python train.py --head_dim=32 --norm_place="peri" --bias="none" --init="normal" --init_std_up=0.0805 --init_std_down=0.00991 --lr=0.0105 --weight_decay=0.024 --lr_head=0.0124 --decay_fraction=0.701 --dataset="wikipedia_en"
Each number is 128 + 24 x the weight over its row's rms, rounded and kept within 0 to 255. Layers, rows and columns count from 0. The size above them is the row's rms in percent of the matrix's.

# layer 2 MLP gate, 192x64, rms 0.32, rows 0-104, columns 0-63
size [ 84  82  98 115  86  90  94  91  97  92  95 105 100 100 102  99  88 105  95 106  95 100  91 103  91 113 104 103  98 103  92 104 103  96  94  99  95  99  95 105  97 100  90  98  92  95 106  89 105 102 101  95 106  99  91  98 104 105  96  98  87 106 102  98 102  96  97 111 109 109 102  94  95 100  99 108  84  98 114 109  99  91  95 104 103 102  97  98 103 101 100  91  99 101 102  95 107 110 118 104 104  94  93 115  85]
[[138 150  98 131 141  99 147 133 143 145 180 178 132 135 164  83 108 104 134 173 115 133 132 131 108 184 141 150 111 132 141 114 145 140 123 162  85 137 108 109  95 146 113  91 107 142 143 167 139 122 115 123 106 139 122 107  63 139 136 142  97 133 117 121]
 [137 121 133  80 134 151  95 146 100 146 136  74 128 172 125  89 144 111 134 126 158 170 100 104 131  88 120 135 113 151  87 102  87 108 104 122 154 127 127 112 133 137 152 133 126 139 123  96 100 126 107 160 138 100 183 129 118 109 109 118 113 171 130 157]
 [113 105 134 130 131 141 144  99 123 152  62 132 149  98 143 105 159 140 138 168 117 163 123 164 135 146 106 116 141 150  84 127 124 129 168 130 176 152 105 166 119 136 160 104 130 117 152 144 126 151 180 113 112  93 117 160 142 119 126 119  95 128  93 155]
 [126 151 191 180 139  97 136 123 146 155 125 131  78 140 100 104 121  99 143 140 168  90 125 101 143 141 104 111 130 130 140 104 155 177 182  96 125 111 109 126 125 132 111 155 131 114  94 133 144 128 124 119 136  99 115 122 157 106 175 154 116 125 121 114]
 [120  71 171 107 132 143 122 107 151 118 135 122 115 142 126 119 135 137 119 172 123  90 168  88 132  84 144 179  96 114  87 118 110 100  97 128 110 117 128 123 129 119  94 156 100 146 148 111 160 115 134 136 118 115 193 146 148 150 108 138 110 145 116 113]
 [165  84 125 128 138 146 109 124 150 140 110 165 113 100  96 111 131 157 103 136 145 110 196 150 157 102 103 134 138 128 121 168 147 128 159 161 127 105 117 123 134 107 151 135 131 147 133 146 132 187  66 118 124 157 155 133 142 135 128 152 150 132  95 149]
 [131 128 131 134 140 124 141  93  90 146 117 141 121 110 107 109 156 147 143 146 142 158 153 111 162 128  83  92 143  96 114 119 140 154 116  73 106 119 188 150 177  90 146 112 115 133 123 189 144 115 137 120 133  98 117 127 100  80 127 132 138 150 136 122]
 [133 160 111 115 122 113 128 145 157 160 129 186 120 184 147 139 139 123 118 129 107 156 159 108 131 131 130 104 124 165  97 145 154 130 116 122 115  97 150  86 158  69 125 132 115 160 124 108 155 156 129 132 138 114 102 113 131 110  88  97 170 170 116 109]
 [142  81 135 127 120 167 151 153 126 132 169 109 129 139 122 164 125 145 113 111 147 119 141 129 119 142 184 115 118 132 145 119 117 163 143 107 129 125 158  97 140 107  78 154 100 143 170 103  81 151 124 103 143 128 161 137  96 146  79 148 134 150  90  98]
 [152 137  75  99 120 134 136 128 111 114 147 162 128 113 117 119 130 131 152 156 149 136 139 131 154 124 130 101  96 148 109  83 138 112 118 117 134  59 146 100 115 103 112 138 150 109 133 162  96 166 155  96 115 155 159  89  67 105 131 137 121 122 147 151]
 [125 129  73 128 109 152 173 142 138 135  65 142 164 120 124 133 157 127 159 133 132 119 119 102 113 135 144 105  93 131 145 122  81 137 149 167  82 114 163 171 167 144 135 161 124 143 108 111 147 121 129 144 142 133 104 120  91 117 134 130 104 174 116 115]
 [142 135  99 118 168 118 142 135 177 119 136 137  98 160 143 144 136 115 122 138 158 121  90  93  83 124 101 129 125 141 135 118 130  74 117 116 124 112 141 143 102 111 131 162 112 143  68 118 145 157 135 170  93 104 126  99 125  74  83 124 137 114 151 133]
 [ 93 135 126 125 125 116 150  92 111 129 149  87 115 107 120 146 136 142 121 133 114 101 112 171 161 166  98  82 139 131 146 154 128 121 124 160 191 116 176 119 121 150 154 141 148 126 146 156 129 152 150 132 169 131 145 151 124  98 111 152  69 104 112 131]
 [ 89 102 127  57 100 141 126 126 104 154 117 156 104 133 130 127 128 156 111 133 197 113 127  91 125 105 131 133 111 116 126 107 136 145 169 105 125 152 124 135 149 140 140 146 132 163 124 119 164 168 154 158 110 133 159 164 165  92 124  96 117 136 111 138]
 [130 129 148  77  78  91 137 148 159 109 141 145 103  80 164 155 117 102 156 139 119 106 153 154 104 117 156 119 143 143 119 183 111  80 145 112 136 126 131 144  99 123  89  97 126 119 104  84 145 145 134 115 130 126 132 133 151  94 110 123 119 126  89 140]
 [154 145 101 119 110 147 139 107 116 151 119  91 153 104  75 136 150  96 159 126 159  89 103 102 159 107 125 106 135  98 149  92 140 102 157 102 116 130 101 133 152 107 118 110 148 126 131 129 147 103 133 160 123 106 179 139 141 106 150 126  84  76 111 148]
 [113 144 123 105 110 122  98 155 143 161 115 146 122 118 118 151 135 153  92 165 104 123 113 153 139 115 117  67 108 103 128 147 115 193 168 112 140 154 151 140 108 147 129 114 128 151 110 163 121  97 190 136 104 157 159  95 138 118 101 135 115 110 113 125]
 [122 170 121  98 123 110 136  90 117  86 164 131  98 114 124 107  94 185 117 148  64 147 105 115 115 120 114 104  97 124 160 152  95 114 148 110 115  74 161 107 162 114 138 141 113 141 143 158 126 110 129 141 102 120 123 100 113 116 139 122 122 114 123  92]
 [141 181 139 112 145 154 106 158 136 115 108 111 121 147  77 138 152 130 146 101 134 155 113 105  77 169 124 113 114 146 146 157 131 130 121 172 104 110 164 144 123 102 115 127 161  95 115 138 123 189 135 150 135 111 137 142  90  85 132 103 140 142 157 114]
 [ 99 135 133 104 113 151 104 149 123 144 135 113 120 109 105 133 132 182 131 148 176 153 158 121 125 127 135 140 123 116  89 142 176 102 139 141 103 160 136 138 105  82  84 128 138 140 167 129 177 100 101 151 115 110 105 108 117  94 129  75 138 141 160 142]
 [166  82 117  97 122 124 131 140 150 100 132  89 155  99 151 119 139 149 146 183 142 136 151 130  88 114 160 166 141 145 111 120  96  94 166 133 116 139 130 122 124 139 198 112 147 115 113 118 111 140 106 136 166 120 104  93 125 139 165 145 117 147 126 148]
 [137 117 164 171 131 166 130 147 166 121 131 159 142 123 157 160 173 137  88 137 135 157 167 106 136 141 126 142 132 128 168 113  99 125 121 121 109 131 105 134 144  89 169 100 120 148 125 130 168 174 115  78 112 170 132 144 122 142 121 131 162  92 140 128]
 [143 129 115 111 175 138 130 120 143 142 104 109 130 112 112 133  96 135 135 106  83 170 167 115 110 122 155 168 103 171 112 137 163 113 119 114 157 111 134 106 147 150 158  88 131 159 160 157 145 171 113 124 119 141 150  86  99 137 184 115 128 127 105 114]
 [ 96 120 133 114 106 151 153 122 189 134 131 137  92 130 131 113 173 130 118 128 144 152 114 131  90 147 148 130 105 158 123 133 141 148 123 100  67 141 172 160 100 122 155 106  93 158 116 153 126 108  77 136 133 146 152 122 102 120 104 121 109 139 143 178]
 [163 120 117 122 131 176 173 144 161 139 123 142 129 121 105 133 176  93 117 109 183 136 152 119 133 131 172  86 164 116 160 152 133 118 151 108  90 135 134 122 100  93 156 129 135 143 129 101 161 154 139 136 121 104 100 132 153 162 108 161 122 137 164 127]
 [126 127 146 142 104 122 141 131 153 116 105 183 158 106 139 164 129  94  97 143 127 168 153 120 128 144 100 111  95  71 146 110  95 140 163 103  74 121 138 145 146 129 146 140  93 106 170 128 124 124 126 108  98 159 101 120 129 129 141 159 153 120 161  99]
 [126 126 116 105 146 121 144 186 127 176 135 111 150  84 193 122 119 144 179 146 136 131 102 111 164 107 103 165  94 139  94 134 120 152 160 144 129 128 108 139 147 150 147 136  99 129  79 111 127 145 110 140 103 123 116 145 165 105 115 148 131 117 142 150]
 [ 99 151 151 143 111 142 162 124 156 128 135  88 155 155 136 131 111 154  83 156 183 128 129 163 117 127 119 141 133 106 110 157  98 113 119 144  92 115 183 143 140 129 116 186 125 146 130  87  93 133 115 177 124 111 142 117 115 103 116 109 149 136 120  99]
 [125 124 150 166 148 157 164 108 133 150  95 186  87 156 163 173 131 127 138 144 155 111 139 114 132  94 133 124 123 141 129 129 100 142 156 126 168 106 116 128 126 136 160 122  93 132 132 131 147 155 144 147 114 157 184  83 179 115 105 133 127 109 144 134]
 [120 141  88 146 117 106 124  98 107 131 148  93 126 103 131 111  76 105 164 155 126 149 152 126  90 114 166 104 164 163 161 104 140 159 119 120 111 115 146 146 150  95 124 145 129 128 128 149 186 114 107 115 110 153 162  96 105 114 117 154  95 114 128 163]
 [135 136 144 152 151  94 144 113 197  87 131  99 141 150 163 167 148 145 150 115  89 162 134 138 144 159 172 152 107 137 100 122 135  76 126 108 126 108 139 103 127 108 101 148 159 136 106 114 122 134 176 107 118 125 131 114 122  90 139 150 148 134 152 134]
 [149 156 150  97 173 142 115 161 118 134 116 152 140 136 178 135  81 145 136 157 164 135 140 113 147  58 110 163 145 112 124 146 134 150 153 160 124 110 118 132 147  72 182 100  98 144 139 110 117 114 128 133 121 126 146 128 113 117 130  97 117 118 122 108]
 [118 127 122  86 158 105 128  91 122 106 132 111  85 111 153 162 130 124 149 160 104 141 141 126 130 137  74 143 131 133  84 178 148 171 146  94 116 162 120 148 121 136 119 161 108 125 124 139 147 135 142 134  98 131 155 181 150 135 104 173  96 130 136 101]
 [ 94 119 129  81 108 138  92 157 113 155 150 126 147 116 110 136 126 110 114 102  83 119  92  96 143 116 114 154 147 163 144 139 124 171 140  74 174 108 119 108 145  92 122 146 142 131 113 130 115 163 142 114 127 162 144 112  88 136  96 137  74 110 132 134]
 [ 92 108 146 125 138 164 129 139 155 133 133 137 111 129 121 145  88 121 104 138 142 164 119  95  99 119 114 166 120 136 122 169 153 150 161 115 107  89 108 152 117 113 190 124  97 133 154 127 135 136 122 171 135 100 151 187 126 107 123  97 120 110  80 146]
 [127 139 134 112 130 167 124 119 123 134 120 121 117 143  99 121 130 122 153 103 161 126  72 123 154 105 160 131 146 119 164 146 127 120 129 175 114  87 104 134 168 121 167 151  41 172 149 119 116 114 123 135 114 123 118 142  88 133 168 134 142 105 116 114]
 [ 90 157  93 135 115 141  67 133 158 146 124 127 102 131 109 140 115 176 108 134 141 152 106 119 133 115 104 146 110 133 109 137 127 101 149 134 111 158 163 160  89 102 131 111 123 151 170  94 131 187 100 129 126 169  89 153 127 112 140 154 139 115 102 128]
 [180 136 123 168  98 129 131 127  80 118 158 162 175  94 143 130 126 121 136 146 127 153  96 120 154 137 147 117 136 105 127 111 118 111 125 166 145 125 127 142 129 136 116 140  78 112 135 102 142 162 123 130 122 154 142  81  98 145 125 199 121 146  86 112]
 [153 106 109 163 131  78 160  92 145 167 134 133 124  92 159 141  96 156 103 107  98 123 101  92 157 115 157 134 139 116 125  95 107 122  95 151 140  75 126 137 159 126 127 143 131 124  85 185 141 122 144 166 143 125 123 113 100 119 111 118 109 140 145 143]
 [140 107 128 179 150 140 148 108 125 104 128  95 113 123 121 167 106 162 154 142 140 147 160 146 158 121 108 144 133 141 138 137 113 138 109  86 107 133 126 122 136  89 183 106  97  96 153 145 124 172 100 134 116  87  90 182  95 128 141 138 149 134 143 106]
 [159 133 108 143  77 114 133 123 176 149 147 175 133 145 153 110 112 136 120 152 100 112 117 125 176 163 194 114 146 131 165 164 100 115 123 120 130 118 143 115 119 143  80 116 113  94 139 137 105  81 143 124 106 112 124  83 141 113 122 137 121 143 121 133]
 [119 124 122 136 123 115  99 127  95 128 162  66  97 177 109 136 122 114 134 114 160 120 138 188  93 152 150 129 139 162 104 169  95 110 149 129 126 123 128 103 145 132 108 117 111 120  86  87  88 109 151 116 106 128 127 118 140 101  86 102 151 120 112 121]
 [ 94  93 159 117 136 164 135 155 132 129 131 186 111 124 151 153 130 135 101 152 145 151 131 148 116  67 161 151  85 129 142 124 109 121 128 142 130 115 128 167 106 144 139 137 132  93 158 101 160 124 152 136 116 165 133 127 166 117 152 148 131 115  78  87]
 [211 156 113  80 132 144 117 123 134 108 120  95 141 111  90 144 132 125 109  91 140 115 158 134 159 137 173 157 107 107 126 131 143 100 138 144 125 113 131 129 155 101  86  98 120 126  99 110 114 138 157 102 109 138 134 102 115 181 122  94 144 116 119 120]
 [149 142 134 175 117  85 150 113 101  98 111 112 164 138  84 107 149 127 124 152 106 165 167 142 124 106 150 181 112 118  72 119  96 148 118 128 107 129 148 175 131 108 141 113 133 126 137 131 137 130 134 133 119 141 150 115 125 106  90 133 124  70  91 111]
 [133  97  96 153 126 154 128 107 166 112 135  75 105 126  87 159 132 127 169 108 155 135 139 118 151 141 158 130 113 117 148  89 119 103 125 112  83 118 101  94 157 139 100 135  99 142 182 104 127 134 108 167 118 129 132 102 120  95 111 169  99 133 137 143]
 [136 135 167 129 150 129 109 163 159 104 124 104 111 176 102 123 110 109 134 128 122 134 118 147 115 123 133  84 127 142 154  85 161 148 101 139 129  82  81 119 119 100 162 137 147 113 173 146 137 114 106 134 136 102 128 157  86  81 125  87 142 139  94 146]
 [110  93 129  98 108 155 128 110 144 121 129 178 170 148 165  75 135 103 155 105  96 155 125  92 130 120 109 127 113 116 107 123 125 134 154 147 161 105 131 117 117  84 159 130 139 155 126 121 137 124 109 126 123 105 205  95 118 105 132 128  86 121 131 110]
 [144 132 158 135 119 108 115 128 184 125 140 169 105 141 160 121 161 116 147 132 135 107 114 146  83 130 148 148  99 101 160 131  69 113 150 115 125 104  85 113 122 140 107  93 123 128 152  72 129 153 163 140 128 133 109 112 150 149 114 135 100 138 133  76]
 [114  98 184 138 163 138 134 172 123 132 130 157  94  86 123 119 123 120 138 111 124 163 129 162 162  81 157 151 115  99  94 129 153 120 135 120 117 125 101 143  98  76 121 137 107 132 113 119 109 123 123  86 117 126 139 171 158  93 171 155 126 129 120 138]
 [ 95 146 135 117 113 149 102 193 152 140 134 107 131  79 132 121 123 186 126  94 175 122  97 114 124 147 148  87 177 151 127 144 136 119 119 120 125 156  67 119 104  92 109 106 130 154 120 147 121 134 127 135 141 128 120 169 150  97 138 133 129 117 138 137]
 [129 112 109 145 170 123 163  94 120  98 108 130 130 109 169 147 138 133 158 112 170 129  85 105 154  87 131 132 145 105 130 162 127 135 133 142 139 101 109 108 159 130 102 151 160 137 178 136 131 105 156 131  85 144 126 124  81 133 141  94  89 137 109  89]
 [151 123 116 124 130 113  88 100 148 138 122 124 128 139 119 109 119  69  96 168 137 133 142 113 143 161 142 156 151 131 128 117 153  80 128 114 133 124 108 139 120 136 145 160 107 176  95 149 168 181 154 144 136 132 164  71 135 121  94 130 119 158 137  94]
 [120 128  85  74 120  88 144 188  86 133 137 128 149 117 111 147 130 107 150 153 126 145 125 112 158  84 131 172 111  60 112 146 116 144 135 146 131 125 122 130 126 162 140 139 131 109 129 130 116 141 152 130 158 139 108 150 144 107 179 143 112  92 114 110]
 [150  98 120 129  68 131 127 147 142  86 140 117 136  84 142 130 139 149 111 140 106 100 121  94 136 151 144 122 169  80 153 150 116 123 132 111  96 126 161 120 137 131 109 109  62 121 132 118 119 158 119 144 151  74 138  95 120  85 106 109 129 109 147 128]
 [101 171 127  74 102 115 162 102 156 128 132 147  89 140 109 140 121 130 144 133  91 128 139 153  97 123 146 115  99 124 143 130 129  87 164 108 145 120  91 141 146 113 173 126 117 124 108 134  99  90 157 151 158  93 109 107 152 128 104 154 126  81 140 162]
 [137 131 116 150 111 122 185 129 125 118  80 173 173 128  94 152 144  96 122 112 125 143 153 145  96 159 129 122 110  98 119 158 134 160 145 161 102 105  96 155 143  58 147 125 114 114 107 133 112 143 109 138 152 132 139 154 156 104 132 144 151 115 139 156]
 [108 153 129 102 140 107 149 134 161 135 126 140  82 101 157 125 129 145 131 120  95 113 139  97 164 108 117 131 172 108  73 170 158 137 169 142 131 134 109 157  98 103 133 126 109 174 141 113 138 131 134 158 153 134 112 158 137 137 118 124 124  73  78 112]
 [182 103 124 116 169 127 150  90 135 113 128  97 118 113 172  80 148  98 109 117 148 147 123 146 134 122 152 124  96 145 108 168 149 124 116 137 155 151 117 110 114 126 147 115 133 142 140  94 161 133 115 109 122 148 150 138 105  82 124 130 147  86  62 149]
 [104  97 145 116 138 108 131 124 129 137 122 192 136  95 109 159 127 115 109 139 118 107 118 101 138 128 168 115  89  81 134 141 140 135 144 116 124  93 104 143 127  86 165  92 144 176 129 156 133 117 117 139 149 108  88 155 121 164 153 119  89 159 129  90]
 [147 140 178 132 179 132 121 154 149  95 103 137 141 110 170 135  99  99  88 163 151 142 161 171  87 115 110 141  94 169 132 143 129 173 149 114 127 108 128 116  91 155 152 112 103 109 153 124 177 124 124 132 108 145 135 148 137 118 141 125 127 130 102 132]
 [166 140 127  89 118 109 152 102 139 123 136 159 142 124 154 114 107 120 109 144 124 111 114 161 125 141 112 104 136  90 149 129  95 127 133  91 170 168 146 106 184 119 179 154 127  99 100 125 115 155 167 173  99 144 150 129 160 104 113  92 128 137 139 125]
 [104  79 140 107 137  93 113 155 118 147  95 131 114 143 144 100 132 136 154 152 191  79 136 142 142 100 133 154 168 131 130 165 126 111 118 145  90 166 134 152 134 117 111  91 122 148 107 164 129 181 123 110  94 134  99 119 140 132 142 143 105 148 107 129]
 [142 131 163 100 117 104 132 142 144 104 137 131 128 123 152 109 145 149 114  96 104 193 138 175 106  88 117 156 138 150 114 129 112  86 158 111 140 141  89 132 140 154 140 105 139 100 128 125 181 118 142 123 148 164 169 133  80 110 149 126 164 138 121 107]
 [156 140 164 183 105 104 113 170 110 137 109 105 173 132 130  96 147 134  92 149 140 155 101 101 148  98 105 104 110 153 136 105 151 155 122 135 131 124 135 164 161 116 107 126  98 129 120 121 148 131 121 109  82 142 101 100 123 118 159 124  96 114  77 157]
 [150  87 147 187 127 130 106 142 118  96 159 134 164 116 104 131 136 132 163 186 108 129 129 135 125 117 165  70 126 100 156  83 126 145 165 143 131 165 107 117  96 133 165 151  99 134 123 137 121 113 123 131 138 122 159 124 114 125 164 124 105 141 156 112]
 [136 135 122 119 119 195 155 114 135 146 110 195 130 104 133 138 145 106 129  91 137 132 157 110  93 119  79 118 137 122 123 100 139 170 173 113 108 115 101 143 104 150 158 113 134 144 116 153 131 160 129  96 167 145 159 139 124 112 118 170 128 139 135  94]
 [159  92 146 110 120 145 122 142 147 114 152 166 139 126 192 106 147 147 131 144 139 112 165 154 138 126 139 118 123 127 133  92 166 103 130 145 125 136 142 144 130 105  96 140 168 111 124 157 134 122 163  95 163 149 124  58 134 123 117 109 114 190 115 131]
 [154 147 125 125 132  91  87 144 129 171 173  65 102 131 142 154 117  88 134 141 121 121 129 115 142 120 132 121 158 145 129  86 146 119  76 111 143 116 114 112 128 119  78 162  82 142 137 108 117 101 142 121 117 117 163 118  94 163  99 119 144 125 154 133]
 [119 133  95 100 117 131 112 116 142 120 151 183 100 122 140 105 134 128 158 191  87 134 137 160  91 138 152 137 153 111 112 137 116 112 150 156 109 120 136 100 155 124  93 113  92 164 166 109 114  86  84 109 122 149 141 105 125 115  99 128 103 107 154 125]
 [114 103 145 127 135 135 133 173 137 157 153 131 105 164  82 107 120  99 130 117 114 125 170 112 113  99 152 147 104 131 130 138 156  89 110 130 120 124 155 160 163 122 153 128 167 165 109 100 139 121  81 126  94 152 105 124 119 121 142 125  88 177  89  99]
 [158 146 112 147 155 110 131 128 120 154 176 122 116 142 145  96 121 136 127 155 137 122 145 117 106 144  95 112 124 186 155 147 125 146 142  90  90  94  88  92 116 121 122  66 126 141 123 130 113 130 134 173  99 111 109 152 174 126 134 113 148 140  88 155]
 [147  85 146 141 122 147 126 122 130  95 121 114  99 136 119  94 118 125 120 131 152 138 126 112 121  90 102 144  88 141  92 147 125 120 129 108 156 114  81 148 178 120 126 156 144  85 113 197 137 135 107 139 133 147 175 166 132 112  94 137 146 153 117  92]
 [170 190 126 146 113  88 142 108 144 110 158 110 123 132  93 153 102 139 139 133 126 118 150 127 128 147 136 119 121 131 143 136 147  99  73  99 101 149  99  97 129 145 131 121 137 127 164 120 150 143  77  85 107 169 118 145  86 135 173 156 131 125 114 119]
 [100  99 126 161 143 146 158 141 161 115 139 114  63 127 126 100 109 133 112 136 129 147 155 128 134 115 161 108 165 138 129 142 160 131 128  96  81 142  75 174 114 111 187 169 115 129 145 154 117 133 115 150 130 152 113 130 111 116 151 137 123 141 162 150]
 [145  96 157 159 125 112  99 145 109 122 143 157 156 149 138 116 114 140 107 145 153  54 142 164 115  88 145 144 127  78 142 134 121  94 194 109 130 158 104 156 127 135 133 136 129 148 150 168 146 130 140 129 168 116 142 131 112 122 113 144 111 118 150 157]
 [119  89 123 115 116 148 140 132 143 134 147 125 107 103 127 112 124 131  64 145  88 109 108 123 170 108 137 118 101 127 142 109 149 141 151  57 128 113 116 114 134  91 125 124  52 156 135 142 130 142 124  90  83 140 126  98 126 107  98 114 142 135 113 112]
 [ 79 159  93 110 147 159 123 140 110 133 132 120 126 154 104 107 130 114 133  89 170 101 144 163 110 116 150 143 133 131 160 138  96 118 160 151 106 117  80 150 144 106 144 114 143 172 130 120 134 182 102 154 104 156 137 158 145 158  77 126 134 114 132 133]
 [131 150 174 128 146 159 156 166 146 144  78 168 148 138 146 140 141 121  67 114 149 130 166 102 144 146 137 114 131 130 123 151 151 150 148 127 164 114 117 168 118 116 183  99 139 132 140 125 112 143  99 132 107 126 148 147 165 135 155 128 162 160  92 124]
 [127 154 127 143 103 157 141 162 121 139 112 124 137 122 106 131  78 130 114  81 161 120 115  74 128  95 100 117 139  88 104 145 130 146 145 161 132 135 129 148 124 102 182 134 122 143 130 131  83 133 120 147 106  93 146 125 124  77 183 123 119 133 168 144]
 [167 143 144 117 121 123  94  93 186 128 110 155 162  61 130 121 106 178  89 163 141 132 111 100  90 157 128 137 145 126 117 147  94 113 127  91 163 161 121 140  98 160 128 144 122 120 112 158 148 129 103 129 119 115 148 105 132 127 127 147 124 141 144 144]
 [ 89 150 166 118 101  86 135  91 103 126 103 136 151 137 134 134 109 181 143 114 126 152 134 134 107  96 143 122 145 115 183 146 101 139 134 130 136 136 163 164 136 127 104 140 124 170 109 113 152 119 104 134 104 101  98 137 150 131 153 162 107  88  77 155]
 [171 154 108 131 142 129 151 172  77  91 166 106 149 117 126  99 163 125 135 127 127 160 131 133 136  96 135  84  87 136 158 119  96 127 135 137 130 115  91 113 123 117 126 147 145 164  75 141 121 141 150 148 153  95 163 100 132 116 103  91 121 116 127 146]
 [ 95 118 153 113 149 122 104 113 138 172 145 112  91 113 152 112  96 141 101 161 177 120 133 129  89  87 122 109 112 110 140  88 120  99 158 139  87  75  84 133 115 115 177 155 132 132 144 141 138 118 113 154 121 110 126 152 118 123  85 125 146 129 153 131]
 [143 100 113  82 132 131 129 113 133  89 158 160 121 135 145 130 127 132 128  94 115 132 166 160 107 103 128 162 140 116 109 124 139 110  96  99 145 152  95  95 101 127 162 126 109 140 171  79 138 162 148 107 124 142 141 112 109 129 142 173 109 123 117  58]
 [110 116 149 136 101 103 145 108  91 120 126 106 109 123 128 164 126 159  87  98 136  95 107 144 164 134 149 115 125 158 102 123 172 129 117 122 133 106  97 166 134 114 129 154  93 120 120  95 185 137  97 108 186 161 105 151 111 115 169 137 147 121 120 127]
 [119 121 130 128 102 151 140 146 125  85 121 103 144 113 156 132 125 145 118 153 101 109 112 114 150 175 113 144 150 142 134 123 141 103 199 101 162 108 130  97 104 128 130 162 142 149 106 137 140  97 104 116 119  75 148  93  97  83 103 133 131  99 172 116]
 [ 83 106 127  98 147 155 100 140 156 116 157 142 150 134 150 108  99 119 125 139 131 109 146 115  97 115 126 131 121 171 126  99 159 138 138  85 132 151 148 158 180 121 126 144 172 153 140 100 147 136 128 113 152 161 162 167 139 110 119 105 164  94  81 112]
 [137 169 127 146  88  98  57 136 120 153 137 156 113 122 103 128 131 126 131 129 141 101 105 147 117 124 132 103 138 134 180 103  68  96 149 128 137 142 103 138 103 135 124 124 149 150 122 129 132 110 106 143 153 190 117 139 154 108 142 169 122 167 152 119]
 [152 143 155 140 157 184 181 158 120 123 104 129 157 119 138 110  87 113 123 149 182 112 145  86 125 114 129 119 115 119 153 173 112 150 110 150  85  90 143 139 109 103 106 109 147  80 126 129 148 132 119 129 152 116 137 142 136 129 116 103 111  96  91 124]
 [116  84 124 123 126 139 116 135 110 147 119  81 123 102 149 119  87  99 123 153 125 100 146 114  97  98 131 142 157 110 115  91 145 122 156 140  95  77  72 106 125 127 162 164 147 136 172 134 147 173 123 105 125 102 170 118 104 141 117 143 124 105 112 117]
 [143  99 117 163 107  86 135 121 109 123 182  87 172 118 166  82 125 130 118 119 133 140 156 128 127 182  85 133 112 124 128 144 130 128 137  97 152 146 138 113 126 142 119 137 120 130 100 103  94 108 155 153 122 173 133 144 133 112  99 153 146 100 152  79]
 [122 107 117 133 110 140 102 118 176 161 118 140 131 127 135  78 118 149 100 134 154 165  95 136 128 161 143 123 153 152 109 113 106  95 147 149  76 142 125 104 154 134  80  66 126 170 166 111 137 127 133 131 131 111 147 151 134 126 140 115 134  85 158 151]
 [140 140 155 100 110 124 158 125 134 109 103 137 121  72 128  62 118 115 146 131 157  70 141 112 123 158 132 160 132 105 155 176 126 148 161 116 147 100 155 131 105 125  58 100 133 116 145 101 121 162 127 128 131 112 132 132 116 147 135 148 142 101 120 131]
 [144 166 102  96 110 150 120  94 140 143  92 127 129 123 174 125 130 129 123 107 101 114 120 132 102 111 146 124  98 125 171 122 144  91 115 107 182 145 152 119 159 131  94 152 140 150 111 147 115 138 131 156 104 149 182  79  99 121  95  96 108 146 154 124]
 [131 103 129 178  91 194 114 176 135 108 166 121 135 129 104 130 147 167  99 124 167 127 136 122 172 130 126 119 153 103 144 122 129 125  89  94 126 159 108 122 147 131 123 117 114 135 143  81 126 154 124 113 153 172 154 148 124 110 131 170 127 119 145 103]
 [126 127 150 107 150 101  75 133 139 133 177 117 134 120 143 166  99 141  88 121 101 128 145 146 116 112 145 127 128 173 111  76 171 132 140 112 187 137  98 125 132 136 123 119  97 141 119  81 163 144 168 149 122 111 114 135 100 125 121 102  87 120 125 122]
 [ 98 126 107 116 104 132 105 129 119 156 132  66 143  87 100 140 117 100 122 132 152 123 112 146 136 111 127 139  73 113 120 111 133 112 150 165  74 131 118 149 133 104  90 146 114 100  82 151 156 145 166 166 111 109 132 154 129 102 136 135 120 112 112 175]
 [150  93 125 160 167 127 119 149 112 134 132 142 117 101 140 112 116 139 152 114 154 102 127 128 125 142 151 146 133 145 106 130 127 165 128 112 107 144 119 162 108 129 132 108 127 124 151  97 130 174 142 148 133 179  67 134 100 177 120 148 141 162 171  62]
 [151 117 141 111 116 171 122 129 145 142 140 190 149  74 159 129 118 135 133 134  88 129 163 158 117 122 133 135 119 116 156 152 127 141 123  96 132 149 133 183  99  84  95 157  98 150 164 144 127 104 143 104 110 143 117 122 108 143 136 127 153 156  88 160]
 [147 152 131  99  76 156 130 129 127 138 164  99 106 142 107 101  91 101  90 133 132 131 139 117 124 115  90 133 147 140 129 116 144 140 120  89 109  81 110  97 143 103 168 133 111 105 140 107 129 156 134  90 174 112 183 118 112  97 149 102 161 113 127 115]
 [142 117 114  86 157 116 143 105 134 132 129 171 125  87 155 129 139 127 135 123  94 168 118 142  95 180 144 147 145 147 138 140 176 134 140 124 140 106 138 143 159 164 130 119 139 132 150  80 141 138  95 124  97 137 111 184 100 115 135 167 122 175 137 101]
 [110 134 140 192 154 120 154 153 101 118 112  97 139 137 147 147  73 114 126  92  83 117 104 152 109 107 145 121 113 156 129 145 155 152 126 138 106 119 139 123 155 115  71 118 143 177 112 105 169 111 130  92 117 134 155 145 124 149 134 157 100 108 113 130]
 [154 138 139 140 113 139 124 170 183  98 139  95  93 198 128 114 142 127 106 144 157 155 143 128  97 129  98 109 107 117 147 149 120 130 177  87 117 133  90 114 109 151 149 153  94 133 146 128 131  94 119 118  97 145 155 154 124 131 100 137 129 114 122 165]
 [145 142 111 119 121 162 178 123 133 207 147 136 163  95 118 134 142 143 146 185 156 167 159  99 116 140 127 129 128 137 132  85 117 143 163 164 141 110 129 142  96 153 164 140 123 132  88 120 122 137 137 103 146 113 121 140 140 135  80 136 125 145 140 131]]